Weights of a small transformer language model: LayerNorm before each block, normalized queries and keys.
Each number is 500 + 25 x the weight over its row's rms, rounded and kept within 0 to 999. Layers, rows and columns count from 0. Numbers have three digits each. The size before them is the row's rms in percent of the matrix's.

# q: layer 6 attention query, 128x128, rms 0.151, rows 0-46, columns 0-63
# k: layer 6 attention key, 128x128, rms 0.127, rows 0-45, columns 0-63
q0 118:478513457458506445536502488473478488510434511478491516482492492479508448493495460493536497460474477510512467484534511512503502509533504529510554523503528516476503517516494489498456482528511513
k0 025:524506472472519512520505517514524502553499513516496481486482493515548500491545484503524477549487554545522482491500531493483509473526478472493523544534476495496518515521505476472474522564507480
q1 076:516433502476550539533503481495507501518537495511506509515492543502492444459522485494528473515469476460498479493550488465480488467491524480522534469531493493538514525490519505532467508471499494
k1 035:463484485496452503479471509495447483530516539496458503497536488464531488531500541529472477476525506480485483509517484480470540486515480504456492503500494517477501476468486444469526486488530468
q2 105:495536545498457488456493477493503493514536508555501456484464473503517516464502528483507502465530476509485506481504508479479545498461502500466448518494494488453485502542526519482525541488486496
k2 028:517506547479526524500495502487494478468506519511518482497489534487493500490492462516491444548458468476518453497503473505489496476499477543441525491514471455514508520480517463501532412490497493
q3 122:493501518511555517497511492479528462517506472485512478559514450490519505532512488518509478479513478454476525513470495497478499465516521504507536471527529475480523521480466480535503440510503532
k3 025:492479474476494514486464515478463459451540489475487482526522483466498510510453506492475495523486482446481453528481524494492486469497495508477504481480482451502514465467509483536510511489481478
q4 107:479501529546474504455524498464514505439536494537511491495510493529479517518510540480469501546553492494484516482488482494510501495444488470492475512496482474514459462507448497469513530460481530
k4 034:537491504489499487496486511538508490518495517503484513555497471517501530455497442478439500507516492465497448549492542488507494470525479506485529496500519499497492517474526536490517494531517509
q5 084:488455522517476496493530516520479498496573507512533486489499514499479477505547544516520501493509517516480517507511491478499516467456489466514535493498502486488506509552470498476482506493478539
k5 040:486511496514518487502491531487492488485531508494460498526500501480503510507480476438479524492503482497493485478502509503512531541486491552494496445497516479528494478461473485515553511490465444
q6 117:475504496519513513556499554517525506484461502489493479522496487523478478531466506502485533570506550460515513535494494501516490461528501473544491527533468481536499461457470492533509511497506505
k6 046:521554524513525495476488515564541513526519557505519539517480478505516489494518495501538504510469560481511480524502557537505487501523490473503486535525492492516550528487544566529510474538498491
q7 098:541518483513517504518424476506534516537491497466487500493477528484519490456507484483530486519491504513514508518504473496491499490501491513475504508464474482454535511520512452506478497458478465
k7 041:506487497492511493511525479477530509517530504504495488466485451484501512477490477497480517515473470530510480499524495476495482525542507484435470521477505514456460554496508544479506479522526502
q8 083:516434500502457477512521513537490521502527508497546550519502506494477471529527515528505528546525520470541491558490485475501542513484509456541543497485505508494533503524536536484522491492483531
k8 044:472494535509505496514516501478481508480490475464503511492534495497512471476506491493489471467501511460513529511477500521536475454453500538529515504479466484459562470497518472507468493504481529
q9 085:487477499521535530485534529503503512474508517518502475506498487487503472542503513497479510474507481509495545534550464497482532462485532459531528514506504468505463503516511469536515504495487505
k9 049:450480494470504509445471493448481434472515471507485530499492446473507516497515544457455502530484458459531489503516455486483512476470478498535516506455466456524515490478523457495500531458484478
q10 072:521509496492542502522482496518504494538529536466515501517507490458498521502522502542524506537515501472454514550491495484482509453537522529454461501495492511531527505513523500524521482526491506
k10 063:509537512481484477487516520502474504536498495461537496498491506482532526475504506515449502491467443505496502456533520485477488496495434461479502520495495482485439473501528487521490464491544513
q11 092:494509458517486495508456495522504510495486448495470522551490508519504503513493495512529543532495505511512523513516531515507496461487482477506533532488471494460518444542509496494526554496480514
k11 042:523489463481477516477449499518535484536514469502454453508508448503505531491497495491480525467541484513510482513449526476489504507507499449478517518516479506508493468546515496480501492542542519
q12 081:515513492502522529506528539525511521462503519497481505493508530514506487493488541478486492456465443477477521463495491559479505502504480519473515488514495489489462529504517464540544480483476506
k12 030:529485535497467532511473508519484502505485525526509470473471443508501488490508478480519431515468519492471438480461481474481483483534482483471520553526455505455511522505508461489509504508519483
q13 088:502489503488511499499516498482560487524475574468457515476493504520535526479502484528510493517512468479506521506484420491495508512525501486441499516564508477482504524498489468500502494494476503
k13 031:516526486494494487503475457515570495510475535522503459468475492524495492464489449520506521474476479491463470472486460472488484509528484495471486491504491503492466495485498503470516459505501493
q14 075:507547500453479467522442473497485475568504499486505454522455509465490538513444469520537477486501502543473467460518531457517512490491510533496484497484494498484512499529519514515501498492516491
k14 050:525516461462525444480492488469565485536468554514525477487494507507525508480480467501470527447481512537498545474498548491476526454506484460468477514517517532482503508539510518527454470565527503
q15 104:479502486470513537503471455495510524470495463499506492543468483496515533512498494487502477484522451515458498480496514490475502528480503529497526506499504511481520527537516507495501456506495508
k15 044:459481496504524482480489532491483499485489449517485471511465507471486481517469495488465513468504472498494478468470458513479484543455502522536529462487507500479502464483500518511516518479487508
q16 091:447483460510462489481538518502443475490494486521501488487544497497494470502517522494474489488479541448487509500520520481484466494508514472556515484479527516531494498446499540482473510506547523
k16 060:504542490537490521492454507548501507537479532525542504518510510489544513480510515534459496482474513506507469503516489491489492499542468521474509483503498469504530502470545523481488454483527520
q17 081:480498474516527510475532488481479496505532481514506561496497500515477511512535454505553484497516526489471498542500529492525483500491519512481509490508515499456508449501459540462508537507474466
k17 060:503490508465509483484502489482495474500496552531482506536504524480511578516500533453490528466499498503455504533496473528460489475490538490546468482530522494522497479526521509539537476535582503
q18 113:502489475540473524537467535519493491472451483510453519506481480506514494502473517489515501529484500516532503534508479495505472479482458464534489540468502499503539476529508455507531549480485519
k18 029:496464476523482517515493490473519510476472496495509516474502489545430464526470486493480496485496478490496522442479510491490504522442512504487521475468505474489546445480468476486489499482483525
q19 086:510507483510544514475523528492548517517510513488465481470503532505508476517471524485520538484505527506481480491515490489464512475492517484469454520508485489480467483496455532499504516510499537
k19 060:475485491495459516517518497552509505509481489471520488451516525486497481468511510524510485477498506512511510490485441530491539500479493512536504516532521524486534479518550473493494486513451490
q20 106:505499515477499462522520550526473480517519512517506452534474512490476457447478528491513528463510520497521480494541514501495482491506512507557534490507502514511504512486538502500476465535517502
k20 030:506507528514502516480492543494527488495497499559533526497450464457475474492457520531461497472426533503533527527481497496495469474514505517474480515497497489490513503500539487506493500523516534
q21 108:498516495456488492528499477526511523529466515505447514473476513509507490486487451510510527447459496517506500494507494495491526515521498515481490527530520508509482526510542514521500529525463451
k21 043:488462481493500515518525490488471454494481407479500488505496522505478514507447515472475462498536462510534497529481498503483484485438507514524500447463471488471521515482515469501454493482492492
q22 101:515518528510484502481499521532498524536554479508502474499511541497477504520524500474488512490498542519499502489479460461489503492487497490518513490483484492520483521494509496535504534504465459
k22 066:517550502493495504516514488515507539524499506468508458492550447497517507484468470492538474507488508531525487505521483497529503501451448491508536504461478519461490514517496504474475495519514530
q23 106:522516490517509502474485486499483481482501477484483535538521481504519510533499481474538447485484481555483494496490456480500486507496460507488558485450534482467513513550499473505500478486506515
k23 055:505496494495461472473477468506512501492496511518473521492494520540525512474483484510515525499534462515502539552523495470474467492512478484481461522451487524524480499510495483492474503472494494
q24 117:509515504514512509467496458463547486516558482522506509528526489508508494515502461500503487446475479470471501470508510498481520486515501527489512487540527491503470523494512516507513533474525483
k24 042:462564515476461519420459508561524486514516507508483513522468473492548516469506529532496528485481471501503507514518481522497519469512485486502523517486470470523488467473505475502518510507508483
q25 110:510501550473515472472506487455517497512519546508486508557517502516499521455507464516519474467532453539524488494481467499492512532492491520480505486519513517515511557530544523519522481484496509
k25 037:535477497522498518500552470470507484468504470511536498473507470530508498488496455477493511525463465477535513495507448520501522502523534520481482504498493484500519580500503534513527483507522502
q26 096:496464529507507537497481512493542500479525499504508490498473503511501516467507535488494528485505508471501493488494498495462524508487508493489449531525463506490505509482533514527505503494485493
k26 038:484516539531495528546534503532483473532480484488529495497531526510482508494503546480508519433549446508476500505470511521538512530508541527555476489504486520503455476490515507512539489474497479
q27 074:508516545497487519522507523522489515503521530528491516496504510509490479454479504488567501572518478508515493527486444481522511477502518459473501527494475492466520482470476516531509485505508519
k27 057:483464508495518486525526552478508522490504551504501490564457491486506495541494512478498504517517515493487419503527500514460460545484489479520474487496510467491486471501542463509502475478496483
q28 109:501542509473528519505514486494503493524501505476508477507498455487521545521491457516495471463465493488459480485475516499528537474541548538522488480495503503490507517470486537531493463542507498
k28 042:474515511507461508493520509496487511508494538486513551501554560473522532555507510528492484485553490502492525501546509488506518543497509538512506492463505485468517530499502469495478472490528496
q29 097:511487524490448476476474522523501499517497510516484476518455529511524498446494525515530529490534491531545507519518498510482464529474450480519521529470507515474513523529536476477499528506462519
k29 039:450487516535488516461525517492474501463513511524493527488451488479454447517467520514507505436492491466483507477483485525501486508472496494489503490512508466516499459447469476511551471478483483
q30 112:481479464513523518515539481504484525485507452509500545477514516490497487537492476509458539485494533445480487502506530509511508496475544499507512498528502496531437469468486536499509534497505492
k30 056:543499505521491518484484440532524497479515441507511499484466505486477498496476515545463487526470500514486520518467438518488483482497462505461509534488534526533486534517556514487501448486461512
q31 121:460494485471526487500521505433505480480475495467515488511537459490464509521492457510475490491518510490513465471450514508508512519538519525528498502537499532527493505444466529523502440521528496
k31 049:478540500511547469494497509514502513518469481472502498494518529475488485474501504455501537452494488547514519465521483501485520544488521508571471494517538554515460512527518551523465512504476520
q32 141:485524495490501502481516481526523502500471482493513461475495511493513528540519530515464530506511516495490482496455559516489507505523530507494502519506456517489482495468484488494468505547482479
k32 052:530522499532478468512511509499510547518509543506478515526515505492513488484533483503489545530475542481494517505549524500503483482550493498464466520496549517533473489499482511494570501484505486
q33 119:503545504487470442486529488474533497543508556484480506486546485474487515507489469504494486482507484507512519473485511516541497495555496542446476494539529518508494505473498506478528507487547483
k33 044:463507524489523464470472463465486478503486528471482492466516457476500505503499525493457507470468484529477528427549461495470525477496502453481497469502533526473480515495456503486506497460510493
q34 103:490482499507511479530510530470500485464469535499516482495481507521485506463501533506475504532517497520478469468521496503536489500472504509545480506491462504523477474486498496475459506513490520
k34 046:483492490505519525519550490504510518505499551495490494464560498499518495537515520499518441515501566491528469516513498534479526532525508532476530532540515510479542487526475496502504498556508479
q35 134:484461496523500490484499534487506474496513463503489523537527526543479469520514483522528529478502516452513526512513472508487481497495473478533563505541523484513477507471471485518493483504489533
k35 046:513441513487496508531534459490447481525478507483502511453504491517509529484474524487449465486524497514509484509493509486506492503515498491478514518520522525442500540501494500461493494486531496
q36 099:457502498482453470497480523486496483494482513523489466561447485507495476459500516501521512447524487530513505488556537503470503499478480505526496519491505512482506509517545520489503511552519509
k36 029:498497520527480507486512503497519529494476453524508469502486474496479475488496543443488509501452542529536510471483446512493523500496509486487528527509558538470499520527470501450513525510493530
q37 085:512565516481525467483489475505476511530523497477507438499509481489517510503503482519530468527561517526531511513466481469489519495528504524478503508469489511462542519518488483510487469522507503
k37 051:517526490493484501523485542517567512538556437496508482509492491469512496468493499518496504518540480488491475515462499498517462514491490490513550519503480484456514453506536489525507504517521505
q38 090:494501530536515499483538469478568503481513503522535470532508496485485508548517482467470507537544460478471509504466464455509522458512531486492516504525480477506477481501462481507496513459499489
k38 053:521495533468482511465491537527534480499523476525489499489492478491473545510480481509505489527472507502524468477470467474491438499469475475508551503495493465485546492503502523498518518474500520
q39 092:519498466494493517484511481512446512503490431534511488494514536510499464488511477494449504477503508500497477487506531549509480512484513528561531439451506516517476481449483490495463493507484489
k39 044:515517500498537497486444434510533474476515497506515490503454507516499548480472489516479496553505481502494466560516511492498498475497514495441508474525485477494509533476552516483502447495499509
q40 109:468482482523491479455519481441536470488509485499489525520545478525493543532546482531483513514570475455467529472499513542513496486500495508487513510555508499524470478477472496462490510501532519
k40 049:475504510500511494482498447489516486520509509467503501508486484525515452538528523527456511541525436453507511502519500460502517474459475459504556496487469521546475466504485509476527523490526515
q41 103:519530550505506511494475446521498501517509512508510483502476504490521493461512507514552516512543459519479547521530485465487501474497462504448504483486486474469522499538524468478477461498487508
k41 046:478471512502498515521513503508481463463499462487496521518515484463499485454463526484422500473492492530503529508518466538497501486508528506477511491509565481479505445518518471543542506483488509
q42 078:526544474505537513510478477530510483511498447511486490501435512506491497510485459503498491493500497512485464486482523508503509480431551508538495458469487471508495471505494494521515531528469477
k42 057:502523507511505520482484502517512483515507544494527478500513491474537556541512521538426519465503492515516511500533495526507575524532528500466516473553524461503497530481532511463553440526558507
q43 087:508517486500521509499480525475477482465465517494468560492524486509516495491463455515526472479460512515553457489506467487533489470519490510542488487480500496509469460455490499502459520500549511
k43 052:493456482522484500528477474485498457469468474495451516499490502512486485542509463509479472532499504490513501540488472474445504518511513530461512465495500509518557440510493498488462476479468527
q44 060:519489540514468473523507483530506548514487523474568480491497488460513497495519484496488521548554474505474546543508479481492506499518532436476490525494521493489497519525515490505526474491499543
k44 051:488488510502498505520545487512501546498486444453517523484474467490486447459545489528522462513564503452510502500512494506533492511474464464497503525500501492453485497501476473489472530483479532
q45 101:493525531504541516497547505509542484497502536528475467503498484545521484533531509525517504540518502464487551545492452474478519474484499490488496514561505455508508524490478468550502549509472504
k45 044:494502479481508493485482478504526510476482511490526442527492471493552515528525494488493489510474482438504483477499498542486541501495445508517516496517483462497479520468531490507493466519518479
q46 078:513473465505485494466544500463528502493473497521463549470515485523512446543503487502485503490517557531518504467501522516510494520469481494513477494503505492495513499479478497498492552502500512